config.toml
num_hidden_layers = 9
hidden_size = 320
intermediate_size = 1280
norm_place = "pre"
qk_norm = false
init_std_o = 0.00539
optimizer = "adamw"
beta2 = 0.99
decay_fraction = 0.758
final_lr_fraction = 0.0
doc_mask = true
dataset = "wikipedia_en"
Each number is 200 + 40 x the weight over its row's rms, rounded and kept within 0 to 999. Layers, rows and columns count from 0. The size before them is the row's rms in percent of the matrix's.

# layer 6 MLP up, 1280x320, rms 0.04, rows 603-646, columns 240-319
111,224,253,198,240,195,196,169,247,196,192,160,186,247,279,142,183,254,245,136,164,183,136,241,219,191,237,168,151,239,260,70,189,183,217,161,225,176,210,200,178,269,156,137,210,194,186,138,174,164,160,200,213,165,210,217,225,288,190,161,189,209,239,219,176,192,248,150,225,181,167,184,233,167,163,121,222,135,184,228,157
105,203,262,269,164,193,246,236,236,135,188,143,215,176,179,167,167,177,246,222,204,241,233,214,202,112,252,292,192,186,212,169,193,186,166,178,65,256,110,289,176,214,189,145,261,246,215,201,182,164,211,247,135,197,184,153,196,196,193,158,161,196,260,281,247,251,169,130,167,170,246,150,255,253,196,227,243,152,209,215,258
102,186,235,171,214,104,197,246,137,183,205,126,229,183,168,160,161,208,250,216,178,173,209,215,219,217,188,216,236,204,208,167,240,213,193,227,182,211,218,266,179,133,188,214,227,234,220,184,257,276,265,244,160,234,205,178,280,279,178,110,240,224,270,250,256,219,185,214,183,215,148,205,152,156,187,237,243,207,203,196,238
098,246,171,167,153,248,213,197,200,121,189,185,285,125,177,209,194,183,247,278,182,156,229,202,187,244,214,205,182,182,303,156,176,196,184,173,158,176,294,225,245,298,224,209,221,215,164,151,207,163,210,214,206,218,189,178,185,177,239,192,141,240,254,185,180,192,239,227,119,265,167,187,164,146,136,157,255,167,92,203,202
098,236,243,231,178,196,176,192,292,208,273,199,152,193,210,187,146,262,256,308,144,198,207,209,169,205,234,243,172,251,207,166,261,198,264,196,94,210,189,178,119,241,203,156,226,185,151,158,231,181,239,257,223,170,225,218,268,187,245,244,212,163,179,208,141,256,181,184,161,147,138,252,208,218,182,265,158,239,190,147,168
099,169,211,183,273,195,197,176,189,162,227,221,244,216,200,218,220,277,252,209,195,166,188,147,198,241,193,268,227,263,120,186,189,221,169,148,140,258,160,213,186,196,140,152,247,156,209,210,210,235,198,191,206,162,242,159,181,206,206,213,222,211,227,141,207,77,172,201,188,147,185,190,168,175,195,290,228,230,199,209,230
094,199,212,177,204,146,295,161,196,254,233,211,190,216,280,248,229,225,221,173,162,164,212,269,161,154,235,259,205,192,265,153,286,150,166,177,196,176,263,239,173,289,120,211,215,165,151,151,275,231,172,245,195,134,165,230,213,198,193,235,113,220,172,202,158,240,176,166,191,136,139,241,170,206,233,253,175,147,118,197,251
098,209,224,170,174,237,216,190,161,102,292,177,176,245,171,127,217,143,170,162,163,177,90,242,207,168,220,189,220,228,236,148,225,225,180,162,208,286,180,191,101,249,200,113,185,217,182,224,233,131,220,227,134,135,185,220,184,193,227,98,138,208,239,171,196,204,223,162,184,161,210,143,158,202,182,268,220,223,218,166,219
098,195,238,209,248,189,218,246,197,220,178,192,143,245,179,173,161,176,189,216,201,141,202,146,111,177,178,214,231,178,210,184,188,125,209,199,212,205,188,219,207,243,226,242,206,152,232,199,167,275,166,158,125,256,218,194,225,193,110,228,212,149,236,205,203,171,250,228,241,129,173,172,207,137,200,145,120,174,237,263,217
103,252,240,168,186,190,162,272,279,193,166,88,234,258,197,175,122,266,151,212,119,188,248,197,196,136,146,230,184,159,227,216,219,266,281,178,152,185,189,138,244,229,230,172,246,208,201,187,154,170,233,215,237,180,248,168,172,204,269,183,237,183,213,131,177,212,222,157,183,209,209,198,238,142,229,215,245,176,186,241,181
102,204,242,233,224,211,228,231,259,175,230,148,218,157,164,231,189,154,166,210,154,190,166,239,272,132,211,183,282,168,272,191,208,248,206,132,267,203,173,199,163,226,197,217,246,168,213,202,204,218,248,200,214,132,251,173,227,222,197,240,190,158,181,167,163,202,231,160,191,202,141,155,217,241,218,152,218,209,195,263,200
087,170,252,231,188,270,227,216,177,157,169,165,255,276,178,158,139,132,130,227,196,232,209,221,195,167,266,165,216,194,196,216,198,233,194,159,191,245,253,240,184,190,214,177,235,177,165,211,127,191,249,219,151,155,191,168,173,214,174,203,248,263,211,207,192,209,187,231,187,216,208,218,269,151,181,215,214,244,204,218,161
103,243,206,245,161,222,190,167,227,109,193,182,243,231,192,249,148,202,253,219,169,218,178,203,200,170,181,271,162,163,219,197,323,254,190,173,205,183,248,220,226,253,157,170,277,172,216,215,212,187,215,236,202,218,168,203,148,184,190,179,220,245,262,178,183,191,201,181,209,212,224,204,255,212,205,179,186,210,244,228,215
090,190,269,205,168,204,179,313,243,155,226,208,170,269,162,162,213,178,201,277,218,173,127,210,225,204,198,135,143,253,125,172,270,263,191,189,249,155,254,202,181,193,194,122,238,169,241,161,162,166,156,217,187,220,186,173,248,256,166,218,189,171,193,259,225,155,193,225,168,244,222,190,261,231,169,166,238,170,207,228,205
096,200,131,152,241,231,144,176,177,151,134,215,214,164,151,200,216,261,248,160,195,237,165,164,269,214,245,226,181,221,208,180,168,174,219,104,225,218,175,250,201,202,154,140,183,232,219,242,189,206,262,267,181,172,219,148,198,181,211,178,197,239,199,176,102,164,202,233,117,192,210,138,173,215,178,163,217,202,197,197,228
101,191,203,211,236,185,212,205,163,262,224,176,264,285,236,150,259,304,215,213,107,236,174,158,161,183,198,206,229,163,187,270,204,246,197,126,224,206,213,211,180,218,247,173,184,230,193,214,233,212,297,276,183,152,117,199,237,192,210,174,189,206,172,187,193,176,243,120,153,182,175,192,178,148,171,245,215,191,251,173,194
095,227,165,253,207,181,196,163,141,196,221,140,218,203,278,149,175,216,267,198,158,265,274,185,208,215,223,252,170,278,156,164,225,207,272,172,182,240,190,284,143,222,211,163,240,117,153,203,219,166,185,213,144,142,144,178,254,238,182,194,220,195,188,241,182,136,214,228,156,158,217,249,200,179,165,241,206,210,152,164,276
103,253,204,139,237,218,232,185,201,111,195,141,208,202,146,193,171,254,167,259,117,189,232,303,185,208,228,173,257,284,252,194,248,199,270,248,249,190,212,213,206,234,195,254,198,229,158,228,252,210,164,194,180,263,219,198,235,222,267,252,136,187,196,227,165,193,275,172,231,192,154,238,242,200,256,217,224,167,171,172,203
099,269,192,162,201,131,232,232,171,201,152,232,153,237,188,168,160,251,265,133,197,168,186,217,197,165,234,214,240,215,237,223,163,205,238,191,150,230,177,266,172,239,168,208,295,229,236,128,204,163,173,204,179,119,174,218,299,197,155,182,186,226,201,193,228,205,209,180,143,178,246,185,137,166,199,236,230,222,193,231,166
106,266,247,206,214,284,229,264,211,220,229,203,199,209,263,125,175,174,165,227,63,157,222,235,204,204,272,213,215,167,204,205,243,221,212,163,255,234,248,173,203,194,201,282,206,196,171,147,165,219,151,177,189,193,159,168,202,265,197,185,159,257,145,169,158,276,196,219,210,228,164,269,242,163,178,284,211,246,193,214,207
106,193,245,185,199,186,227,127,260,171,254,249,242,204,200,165,223,185,243,210,150,162,164,187,154,220,216,205,190,209,187,109,195,163,197,195,189,190,214,217,186,212,220,204,173,237,229,208,287,246,255,201,162,129,203,153,229,204,260,201,187,199,233,181,242,272,196,133,151,198,265,152,206,210,162,170,296,190,190,214,188
099,194,152,323,180,269,181,178,195,213,213,185,172,200,209,239,173,181,204,226,173,193,190,217,157,132,229,183,173,226,187,208,198,242,216,203,141,166,185,188,226,303,248,230,261,179,142,198,230,167,225,224,192,161,251,105,207,161,194,161,192,229,180,227,181,245,280,202,241,222,207,201,189,176,242,148,187,196,243,190,269
091,193,167,225,245,241,175,286,173,212,221,172,187,247,212,258,187,111,173,236,177,211,195,207,223,160,227,200,229,152,165,173,238,215,156,211,199,224,231,195,220,177,199,207,190,267,232,219,289,185,225,172,173,233,146,166,116,174,197,193,211,235,162,280,248,146,227,157,185,216,188,215,233,198,236,147,273,184,164,211,279
105,219,255,203,210,252,198,180,215,135,253,189,221,204,179,184,208,167,282,148,171,197,186,190,207,202,266,216,200,234,186,210,177,192,210,268,198,228,161,225,143,140,169,174,181,216,170,160,297,230,248,278,56,222,153,215,238,220,211,238,237,167,186,171,212,136,216,224,232,205,197,139,158,235,92,219,230,128,209,212,239
097,333,205,271,246,197,160,141,229,187,201,200,213,156,201,195,260,210,139,249,105,201,207,255,212,168,272,216,232,206,254,214,246,201,221,178,256,168,181,254,216,242,212,225,173,175,177,221,182,230,205,176,217,263,166,113,200,221,159,262,244,261,196,246,202,230,199,166,197,178,211,191,167,203,183,177,199,149,163,241,236
103,241,246,171,176,255,160,230,261,193,165,284,189,181,203,246,219,127,254,201,196,141,210,203,154,202,270,218,169,151,200,253,178,190,186,213,209,180,256,232,208,174,226,187,185,143,176,210,185,154,252,175,136,203,176,236,219,185,228,165,225,206,242,210,176,267,205,176,215,256,204,159,155,108,200,171,216,243,279,253,230
107,239,153,211,198,198,277,204,214,244,182,178,226,227,233,177,137,142,222,212,176,192,162,215,189,242,318,187,223,278,179,171,206,211,181,246,109,212,160,326,125,240,212,137,187,272,165,255,182,146,185,241,118,235,247,203,227,128,154,193,202,202,197,168,166,221,160,236,175,193,174,184,227,140,194,218,246,222,178,253,202
100,240,251,161,181,245,184,191,217,249,166,201,233,181,174,187,153,229,174,213,165,220,228,213,178,177,294,196,213,154,304,162,208,290,234,158,154,228,222,236,205,191,242,137,255,246,242,224,184,174,241,205,232,205,185,232,190,249,200,208,118,163,146,264,134,142,257,275,218,286,232,265,265,181,210,236,212,213,202,278,264
096,231,222,209,223,209,141,183,174,145,216,220,109,198,211,219,243,241,206,186,193,211,225,256,184,249,216,195,158,213,169,165,237,178,120,221,138,220,232,220,181,246,195,255,274,209,217,186,191,239,244,213,178,206,132,188,238,236,181,235,149,151,228,187,205,133,273,180,175,193,189,236,220,282,193,205,207,233,197,219,215
099,162,203,181,221,247,214,216,161,186,167,172,217,220,181,158,149,297,226,247,194,175,212,128,182,215,249,179,184,201,308,184,166,186,215,149,217,167,285,242,203,241,166,177,252,247,201,181,196,143,185,230,273,208,255,170,230,239,177,193,175,203,202,250,134,268,215,166,172,153,199,195,240,300,137,152,241,282,184,229,191
099,191,201,200,210,275,216,235,212,236,242,200,257,282,252,198,224,134,219,255,174,199,163,245,268,220,242,216,248,190,215,251,199,193,174,136,219,196,175,232,252,228,214,121,171,166,182,211,146,202,233,182,206,151,239,181,129,256,204,162,224,203,157,168,178,138,162,137,225,122,187,231,216,203,197,190,248,186,216,180,183
109,254,181,220,197,171,216,127,152,164,221,222,207,209,220,186,228,213,204,172,166,161,144,206,151,184,250,274,240,106,254,165,183,184,195,222,205,167,190,222,173,154,141,205,122,91,223,142,226,213,201,216,142,120,196,141,230,218,196,225,204,184,217,203,122,201,192,184,149,227,266,186,136,155,125,220,230,212,115,211,277
106,286,208,244,209,213,171,180,227,204,201,172,228,217,126,148,215,195,183,274,173,275,215,216,149,220,233,221,231,199,214,258,265,190,161,202,146,248,168,222,193,217,139,227,226,189,139,249,203,194,208,246,180,231,190,122,202,212,171,228,225,113,206,131,123,201,152,230,200,259,147,160,212,220,203,187,196,203,104,175,275
107,294,238,232,189,202,141,274,217,190,220,198,244,206,167,203,136,315,201,188,162,297,219,237,171,201,189,230,236,258,210,258,167,119,264,216,193,226,255,151,139,161,192,212,263,250,173,137,208,161,171,197,215,262,213,150,236,177,185,183,209,186,175,216,238,168,243,140,133,223,214,208,260,184,211,154,213,245,176,205,167
102,224,212,186,216,248,188,208,191,242,151,117,251,289,187,234,102,253,202,254,176,219,142,195,239,225,244,246,187,146,234,153,215,228,180,223,172,184,285,218,236,193,183,167,217,203,238,222,166,173,248,240,240,150,230,206,211,279,143,157,309,228,205,248,172,168,201,201,232,221,232,172,172,244,155,206,172,229,237,222,217
106,205,256,133,252,237,232,214,216,170,168,144,219,191,230,169,140,210,127,157,173,181,213,243,154,193,289,156,273,181,192,122,166,250,174,223,199,208,171,199,195,235,136,231,204,169,145,175,241,244,211,223,136,228,240,197,201,213,203,100,220,224,237,189,209,133,236,167,236,193,256,207,198,181,214,217,225,295,138,205,238
099,228,251,155,278,238,257,163,162,122,226,206,196,213,215,225,146,170,207,182,171,148,212,185,182,152,282,187,184,251,141,185,222,227,137,245,193,122,101,253,254,198,184,200,183,192,196,190,230,168,237,237,177,213,176,193,148,155,223,253,179,244,246,207,258,150,199,215,223,141,169,206,220,236,167,187,217,290,159,222,253
098,230,152,201,186,166,144,133,294,220,177,224,226,236,163,178,194,198,155,202,191,233,220,187,220,139,218,268,220,226,185,249,234,224,208,215,249,182,162,212,203,210,222,228,136,182,202,201,249,219,195,237,196,176,232,189,216,194,153,252,203,259,250,174,172,241,220,175,176,205,136,224,157,189,226,215,216,231,142,267,280
102,259,226,161,233,226,210,254,180,168,156,194,204,228,260,191,97,253,181,286,185,248,227,211,205,180,277,261,236,217,190,153,259,226,234,248,209,268,189,266,219,189,150,235,247,190,154,165,232,220,176,267,125,166,164,156,208,265,266,202,176,151,304,224,133,184,167,217,171,252,171,167,222,168,220,234,226,235,167,258,307
087,179,189,182,156,230,172,171,171,197,218,145,254,223,215,235,272,253,132,211,212,193,218,269,167,136,209,214,263,173,204,248,248,195,247,110,238,311,215,201,148,210,199,163,204,240,143,218,222,191,177,190,161,266,226,149,174,246,223,228,206,320,242,202,193,214,149,235,162,209,131,258,227,174,196,145,198,196,165,217,273
090,280,245,227,242,231,164,211,141,186,225,204,270,163,259,125,225,210,166,293,151,230,159,242,172,208,255,180,169,268,223,164,184,271,246,195,249,200,162,269,209,187,215,164,175,109,180,210,250,238,226,254,219,207,214,129,197,266,165,247,201,183,269,193,160,186,204,217,196,257,181,199,205,185,118,182,243,217,177,268,265
106,277,176,277,211,213,165,235,217,251,186,196,235,150,163,197,212,255,191,240,160,157,158,247,171,165,231,162,281,203,252,164,224,214,224,158,234,178,174,212,208,224,130,251,196,253,174,106,272,150,225,205,221,191,256,142,179,135,211,221,137,187,225,205,128,216,297,238,134,179,250,193,190,248,134,214,257,243,193,220,181
099,230,198,207,259,200,195,160,215,144,163,180,213,179,184,165,162,168,238,209,158,207,151,297,160,168,241,233,201,137,191,227,262,176,243,191,198,142,192,250,256,163,192,189,220,188,195,127,205,213,215,220,219,139,190,153,240,203,227,182,178,217,173,226,175,223,184,224,130,111,195,115,146,205,174,213,297,227,162,172,190
087,232,220,255,178,210,184,150,179,195,263,198,249,154,183,140,202,181,246,155,170,260,178,241,220,205,217,263,255,203,237,137,273,161,140,122,197,234,266,231,306,194,185,158,222,189,249,207,118,178,223,232,139,221,160,179,237,160,164,166,120,191,227,243,162,175,242,178,179,226,287,170,247,178,148,184,191,215,174,188,204
# layer 6 MLP down (transposed), 1280x320, rms 0.038, rows 603-646, columns 240-319
111,201,183,213,262,185,177,160,168,210,223,206,198,238,209,143,170,151,160,184,189,216,131,279,143,196,101,143,249,190,244,215,205,228,201,138,199,142,276,210,242,165,219,221,204,165,213,225,223,224,288,245,235,208,255,155,180,229,200,221,227,224,181,232,201,167,167,231,254,145,189,191,216,222,212,234,161,144,170,263,234
103,222,156,167,251,126,233,181,199,227,193,206,242,202,149,173,152,209,146,193,114,179,226,159,214,177,228,277,152,194,218,311,228,229,139,207,188,114,224,209,227,178,265,234,158,174,116,154,176,151,168,214,198,259,237,288,219,182,155,191,250,250,242,267,284,195,268,266,196,183,175,189,197,168,201,204,130,140,262,202,141
101,164,224,221,225,225,208,135,199,204,211,253,215,193,203,240,165,157,151,125,159,273,240,206,188,220,115,236,139,128,199,170,192,207,197,189,200,216,216,122,242,246,227,243,194,164,195,197,301,195,232,278,176,279,210,127,196,198,244,173,192,120,205,229,216,141,191,238,186,150,210,158,196,244,185,261,189,193,173,220,186
102,222,192,180,175,223,169,181,226,229,210,131,196,217,221,189,157,273,213,221,150,168,139,187,241,231,188,183,194,145,180,168,154,202,135,207,189,204,117,237,222,250,263,194,198,173,202,148,192,245,187,191,241,177,134,203,231,174,183,190,161,217,198,152,249,236,139,246,181,247,283,222,246,222,221,237,198,242,209,166,189
094,256,281,98,222,233,191,223,210,290,239,231,170,227,223,183,220,202,243,127,187,212,242,170,191,178,217,140,154,222,181,218,164,181,176,178,265,200,209,131,165,218,177,168,213,170,107,121,107,232,217,139,217,184,124,253,212,217,213,204,184,254,221,206,323,154,225,185,206,222,181,176,153,232,243,142,175,242,207,164,185
098,283,180,189,131,166,194,217,206,184,227,213,100,186,204,200,172,221,171,166,69,169,127,199,203,230,192,200,195,147,260,183,206,218,276,175,204,219,222,170,283,193,235,247,178,201,223,216,180,124,278,276,209,187,262,228,208,194,167,235,209,180,143,147,255,253,130,169,178,142,243,168,215,253,256,190,313,222,177,245,162
098,241,236,234,197,201,207,227,207,261,199,93,189,175,181,165,276,225,181,166,79,228,222,169,194,218,195,150,216,186,272,202,126,211,238,215,196,255,147,195,173,143,239,275,179,221,231,274,189,182,188,200,219,163,249,235,194,156,222,129,234,199,288,178,193,257,245,251,188,198,191,205,222,217,144,309,223,263,205,230,174
098,288,172,184,216,216,244,206,126,210,194,291,189,155,283,161,266,168,160,148,136,199,186,247,269,144,206,138,146,213,154,168,176,143,210,234,251,171,192,194,163,235,217,178,151,257,195,218,179,178,192,276,240,157,206,291,158,192,213,200,180,182,232,165,216,233,172,194,210,150,231,213,132,259,240,256,209,204,270,204,227
097,237,227,241,84,165,195,183,201,219,145,180,214,181,122,194,173,240,160,233,164,305,284,141,178,181,157,231,203,247,198,186,161,181,129,169,152,158,146,235,154,185,225,237,231,214,219,231,243,185,219,170,242,166,260,180,170,207,238,198,223,189,251,183,280,222,199,186,209,269,246,214,151,166,261,245,179,205,172,178,183
106,175,115,152,188,190,222,222,118,152,210,223,274,194,144,185,216,125,183,170,237,188,177,219,233,219,149,181,124,212,205,134,162,251,195,167,170,182,170,246,165,145,172,234,179,229,208,232,198,258,119,164,125,168,160,215,205,190,141,142,177,187,162,212,156,136,164,223,172,245,182,211,274,233,283,164,265,179,208,252,180
099,192,188,159,253,239,115,164,224,167,252,178,221,129,166,186,155,165,254,259,203,257,185,219,164,152,132,245,216,194,216,165,274,159,201,184,191,219,226,225,243,142,137,177,226,276,145,193,237,178,260,181,166,263,154,190,188,183,161,215,127,215,199,207,254,217,140,231,222,168,145,197,258,194,246,175,203,248,157,238,178
088,202,265,203,179,163,244,221,184,271,311,185,255,173,164,209,238,245,269,233,176,186,222,243,193,261,145,219,121,131,177,132,125,245,183,219,237,246,223,200,176,258,248,219,179,209,231,188,277,310,223,189,215,158,187,262,196,138,212,247,151,131,216,208,140,169,263,198,162,153,261,213,188,169,205,186,151,150,170,174,236
100,209,139,144,157,270,162,175,276,264,242,144,238,189,213,195,264,237,269,184,168,214,204,163,230,240,226,199,190,185,174,229,166,246,93,219,172,143,220,175,206,220,182,165,177,141,197,226,162,199,226,155,215,202,301,223,137,215,248,104,237,272,244,260,157,209,214,218,242,200,229,257,167,214,170,213,154,198,191,163,227
088,241,69,160,265,198,169,233,156,220,196,216,170,206,225,184,174,235,140,168,180,216,229,259,130,300,177,241,236,231,148,228,163,236,198,179,228,192,227,186,289,113,262,102,178,213,207,277,226,144,203,191,229,219,235,170,177,186,150,149,162,126,246,165,144,202,193,218,279,154,170,196,231,201,235,177,195,192,174,245,164
094,241,235,200,126,176,232,208,237,250,239,188,230,209,219,316,171,194,137,208,244,202,147,245,186,204,223,211,278,187,261,212,172,141,139,201,246,167,234,183,224,223,294,278,200,221,174,121,222,197,190,177,207,240,131,257,232,183,139,167,220,202,231,227,183,161,165,205,225,149,203,206,243,271,191,142,144,257,202,210,182
102,220,178,237,131,195,270,242,166,255,175,251,142,211,137,240,156,168,130,184,186,165,246,287,258,228,111,203,189,134,182,184,226,200,210,170,202,238,213,196,150,179,210,179,120,140,190,225,201,229,229,162,207,144,180,288,182,221,253,228,169,211,218,156,205,106,173,236,202,218,219,241,224,221,186,234,148,245,181,155,243
098,187,209,268,268,184,244,253,163,218,216,215,211,160,276,222,202,169,230,264,216,198,270,175,231,195,216,226,254,157,191,270,250,193,198,186,181,182,195,213,189,223,196,188,205,134,189,246,194,229,119,181,113,276,126,145,118,158,177,232,230,203,206,196,196,231,132,261,177,255,145,254,278,176,210,217,189,175,165,192,159
106,284,186,197,223,196,227,219,213,241,215,151,201,204,205,170,184,236,241,214,113,155,131,177,227,213,155,219,299,193,213,174,174,215,192,171,227,189,179,221,228,225,216,172,223,224,207,247,252,84,182,175,201,194,159,268,275,224,193,176,252,112,126,171,179,152,217,225,231,222,168,180,155,266,203,247,284,129,254,204,170
101,242,239,186,148,171,208,170,238,189,174,193,167,221,221,143,185,168,161,292,177,183,243,159,216,242,208,176,142,262,163,137,239,161,233,156,226,165,256,214,153,222,217,210,158,151,254,199,241,233,235,201,205,171,211,174,197,207,202,198,227,241,221,265,216,235,199,255,220,242,170,242,270,177,203,155,183,220,201,289,195
111,201,199,137,188,213,173,158,138,250,177,171,238,216,120,196,251,262,221,96,142,135,183,243,103,120,120,177,220,251,212,187,212,256,148,162,211,231,210,129,193,89,181,199,171,135,168,169,219,183,170,225,173,126,167,192,199,249,154,200,194,236,171,155,269,201,180,197,189,215,182,244,114,213,263,189,267,150,189,234,136
110,230,217,164,201,230,255,193,158,233,219,281,267,153,251,234,209,218,233,139,84,207,247,145,219,142,191,193,185,228,207,209,224,227,190,201,233,229,208,128,148,194,213,226,242,240,232,200,185,173,166,228,200,198,259,238,183,202,182,194,258,196,245,234,232,189,146,180,189,124,234,211,160,217,240,178,96,171,186,237,212
098,243,201,167,166,247,200,165,199,192,219,258,194,224,212,185,123,207,166,254,169,229,236,189,250,183,176,259,250,255,213,151,181,140,213,214,201,223,242,166,198,171,178,176,206,212,272,155,225,134,211,192,168,284,206,223,215,225,174,203,226,214,185,82,278,123,232,264,250,221,226,185,163,270,176,222,267,312,184,152,211
092,247,244,147,144,138,303,245,268,246,221,227,160,166,212,171,199,232,153,205,149,247,170,216,197,244,148,218,163,181,141,232,175,203,221,154,184,191,182,190,201,211,233,152,149,181,220,319,206,181,244,203,247,158,264,167,180,141,228,199,217,188,297,157,153,195,177,156,160,209,172,127,163,211,143,236,205,198,217,178,189
098,138,239,192,163,163,123,262,239,222,130,224,197,194,203,172,204,229,119,210,240,249,282,182,218,122,222,227,217,275,215,206,214,272,176,183,175,186,281,249,174,190,99,125,211,216,228,241,238,235,193,170,169,178,241,127,149,162,274,226,169,230,236,145,220,194,196,284,217,173,165,192,239,181,194,81,163,225,226,223,194
101,121,165,204,211,192,190,254,205,188,150,171,259,241,157,147,182,140,246,90,248,165,199,205,213,223,220,164,199,230,170,180,188,181,228,174,190,184,192,241,266,184,243,177,281,261,209,170,295,235,168,192,199,140,250,232,138,239,214,229,201,212,138,254,202,214,203,177,253,257,249,182,242,222,187,120,241,124,182,199,290
097,186,214,210,203,174,174,161,149,196,232,209,223,151,233,157,94,241,212,221,212,212,201,159,164,199,166,224,202,249,192,204,185,182,169,149,141,163,160,189,137,235,203,171,176,193,251,149,191,269,147,289,280,160,288,245,218,166,211,186,186,224,296,223,235,164,254,230,219,266,216,147,221,195,181,177,171,153,227,241,166
105,215,186,194,189,203,209,197,257,183,146,187,191,178,173,135,193,134,163,238,194,253,158,157,143,241,227,266,162,247,190,201,174,237,135,239,197,189,188,129,187,248,186,156,213,168,169,187,222,205,251,181,183,220,224,268,210,112,275,198,199,215,281,190,203,239,214,138,155,229,199,155,240,248,190,157,99,192,219,240,134
098,166,97,189,215,145,193,238,181,254,204,229,241,88,226,138,256,145,124,166,268,184,207,178,221,216,261,219,295,150,227,186,214,192,253,149,188,236,227,217,173,208,162,218,253,182,194,281,208,172,235,270,170,287,193,164,157,168,206,239,225,249,242,166,281,215,191,134,224,146,209,225,211,250,236,175,186,159,249,147,176
093,219,213,207,147,273,232,228,146,196,256,245,129,185,182,156,226,232,180,195,138,326,220,168,184,181,215,170,240,146,212,191,191,225,253,129,216,220,219,166,220,258,272,220,177,280,219,218,178,199,232,217,233,186,205,205,159,206,181,211,196,148,236,146,234,238,122,221,145,116,191,215,131,214,239,197,197,157,171,150,173
100,118,190,148,204,195,186,210,249,219,169,173,216,202,251,178,238,177,216,245,218,207,240,216,211,183,161,193,182,247,196,166,217,218,224,188,268,170,275,243,129,220,245,265,231,209,142,183,195,260,192,193,203,196,199,189,220,182,237,141,161,177,239,224,197,210,210,175,190,148,242,184,276,139,168,140,133,211,190,205,147
099,162,260,273,137,255,192,217,210,292,207,229,165,254,222,166,247,179,155,272,268,198,218,215,295,207,145,197,176,215,110,216,242,187,202,217,255,236,99,144,140,207,146,197,225,187,161,142,207,178,257,210,214,194,157,208,176,145,209,221,216,192,171,168,252,149,201,175,123,195,184,266,253,222,216,158,215,209,262,121,193
109,255,206,221,223,235,128,225,253,175,201,214,178,164,133,244,203,147,179,211,123,236,267,115,214,147,163,204,272,228,212,267,206,174,214,215,248,189,233,216,200,237,172,201,194,235,293,154,193,230,121,191,156,273,196,191,166,217,202,237,207,177,130,206,203,149,188,185,176,177,176,216,270,238,266,179,200,207,209,196,233
108,244,190,169,133,269,187,252,227,157,228,185,175,215,213,202,222,179,188,161,193,186,123,190,147,163,184,152,218,196,139,227,217,287,238,265,169,138,249,250,195,175,142,232,171,158,236,183,174,194,187,222,261,234,191,176,208,216,151,159,204,182,166,193,204,221,204,179,183,175,268,182,154,147,164,245,191,244,228,178,53
106,269,145,202,185,170,247,155,190,214,181,247,167,203,239,163,180,161,254,165,120,109,206,185,225,271,170,201,196,172,238,211,219,247,198,189,190,179,161,148,190,269,175,224,209,232,168,160,194,234,181,212,190,245,299,193,221,172,215,152,216,166,188,213,237,292,267,132,192,156,199,186,141,201,206,207,172,216,197,200,175
101,122,191,242,217,240,223,183,276,141,266,230,235,132,152,234,197,166,151,188,181,146,272,184,201,213,177,172,250,201,174,210,208,129,221,213,195,141,105,274,173,215,139,226,139,267,229,207,215,234,163,263,174,206,203,174,288,178,175,202,165,252,170,190,217,179,223,245,156,262,217,152,196,254,214,155,178,259,162,185,198
107,78,146,229,186,179,213,165,181,159,221,215,169,149,264,195,177,241,214,209,213,243,262,218,146,209,218,224,165,172,199,140,179,203,175,194,213,233,94,222,175,170,185,122,230,208,268,228,144,232,159,205,180,219,251,217,121,148,242,236,151,159,296,187,186,146,201,135,228,265,221,257,218,142,159,204,117,192,115,218,174
094,211,207,173,199,189,151,262,181,170,250,189,135,206,186,228,235,175,152,173,202,214,106,244,200,210,222,213,215,236,223,140,253,123,101,215,174,201,156,174,271,235,212,212,210,150,154,225,144,242,192,173,195,189,194,277,147,161,223,216,212,163,161,227,187,236,166,242,213,223,172,211,208,144,205,156,134,167,223,255,188
098,237,170,191,231,209,138,221,201,213,196,200,159,198,198,252,242,177,159,238,127,104,209,165,159,281,186,179,229,178,175,156,103,143,166,258,204,192,186,157,135,253,175,203,217,162,170,202,204,135,190,86,174,191,153,181,203,166,193,198,162,180,153,214,172,204,166,232,220,140,219,139,224,262,236,194,205,236,184,157,217
103,163,215,239,212,117,216,188,194,182,144,156,228,151,219,126,198,169,103,201,249,282,192,191,260,201,279,240,283,185,140,221,171,139,182,161,185,207,205,179,168,212,233,232,237,119,169,237,267,226,176,183,126,212,206,192,188,147,197,192,216,192,204,195,172,206,280,216,183,253,131,221,141,239,191,223,197,170,169,207,176
087,221,215,183,238,214,254,245,231,172,168,204,159,194,132,264,216,137,193,184,135,209,177,187,236,217,252,136,179,165,219,180,167,201,180,168,191,150,196,200,227,155,271,189,256,168,203,207,192,235,158,167,259,206,191,263,174,227,132,241,220,187,182,233,194,198,203,218,171,160,225,195,217,255,159,279,220,255,185,199,157
095,229,165,215,200,127,239,271,144,218,205,200,184,216,179,153,215,134,132,244,191,150,193,145,190,235,143,194,233,199,204,189,186,222,162,249,215,203,206,240,180,141,190,254,234,192,184,270,189,122,132,173,208,246,170,220,152,174,241,237,234,143,224,193,168,209,138,180,230,271,196,237,229,252,168,228,289,218,239,184,192
110,225,184,128,210,196,148,207,228,208,204,166,176,229,275,223,164,205,219,228,164,225,141,206,159,186,141,294,236,232,165,214,198,215,192,167,215,228,183,234,170,169,239,229,225,186,194,319,239,237,190,161,203,213,124,168,183,196,208,167,205,178,222,149,229,209,193,192,267,148,166,133,195,254,235,178,254,198,186,196,70
097,248,218,165,164,216,244,235,161,139,128,156,201,205,163,204,209,211,216,165,188,168,249,138,182,214,200,272,178,226,142,241,226,180,149,150,224,198,197,226,196,261,198,196,190,172,244,206,211,170,170,155,174,237,147,246,187,177,167,249,205,159,178,193,229,136,158,244,205,152,194,140,284,179,238,257,203,209,191,266,211
093,205,235,168,153,177,236,255,139,194,167,315,194,174,201,225,273,251,184,238,186,118,203,164,178,170,198,210,183,200,211,200,190,248,211,223,244,213,162,170,112,169,196,212,248,209,195,165,252,189,175,171,178,218,251,269,203,242,238,171,204,194,163,189,214,236,170,188,218,99,147,228,190,203,206,199,218,145,211,200,241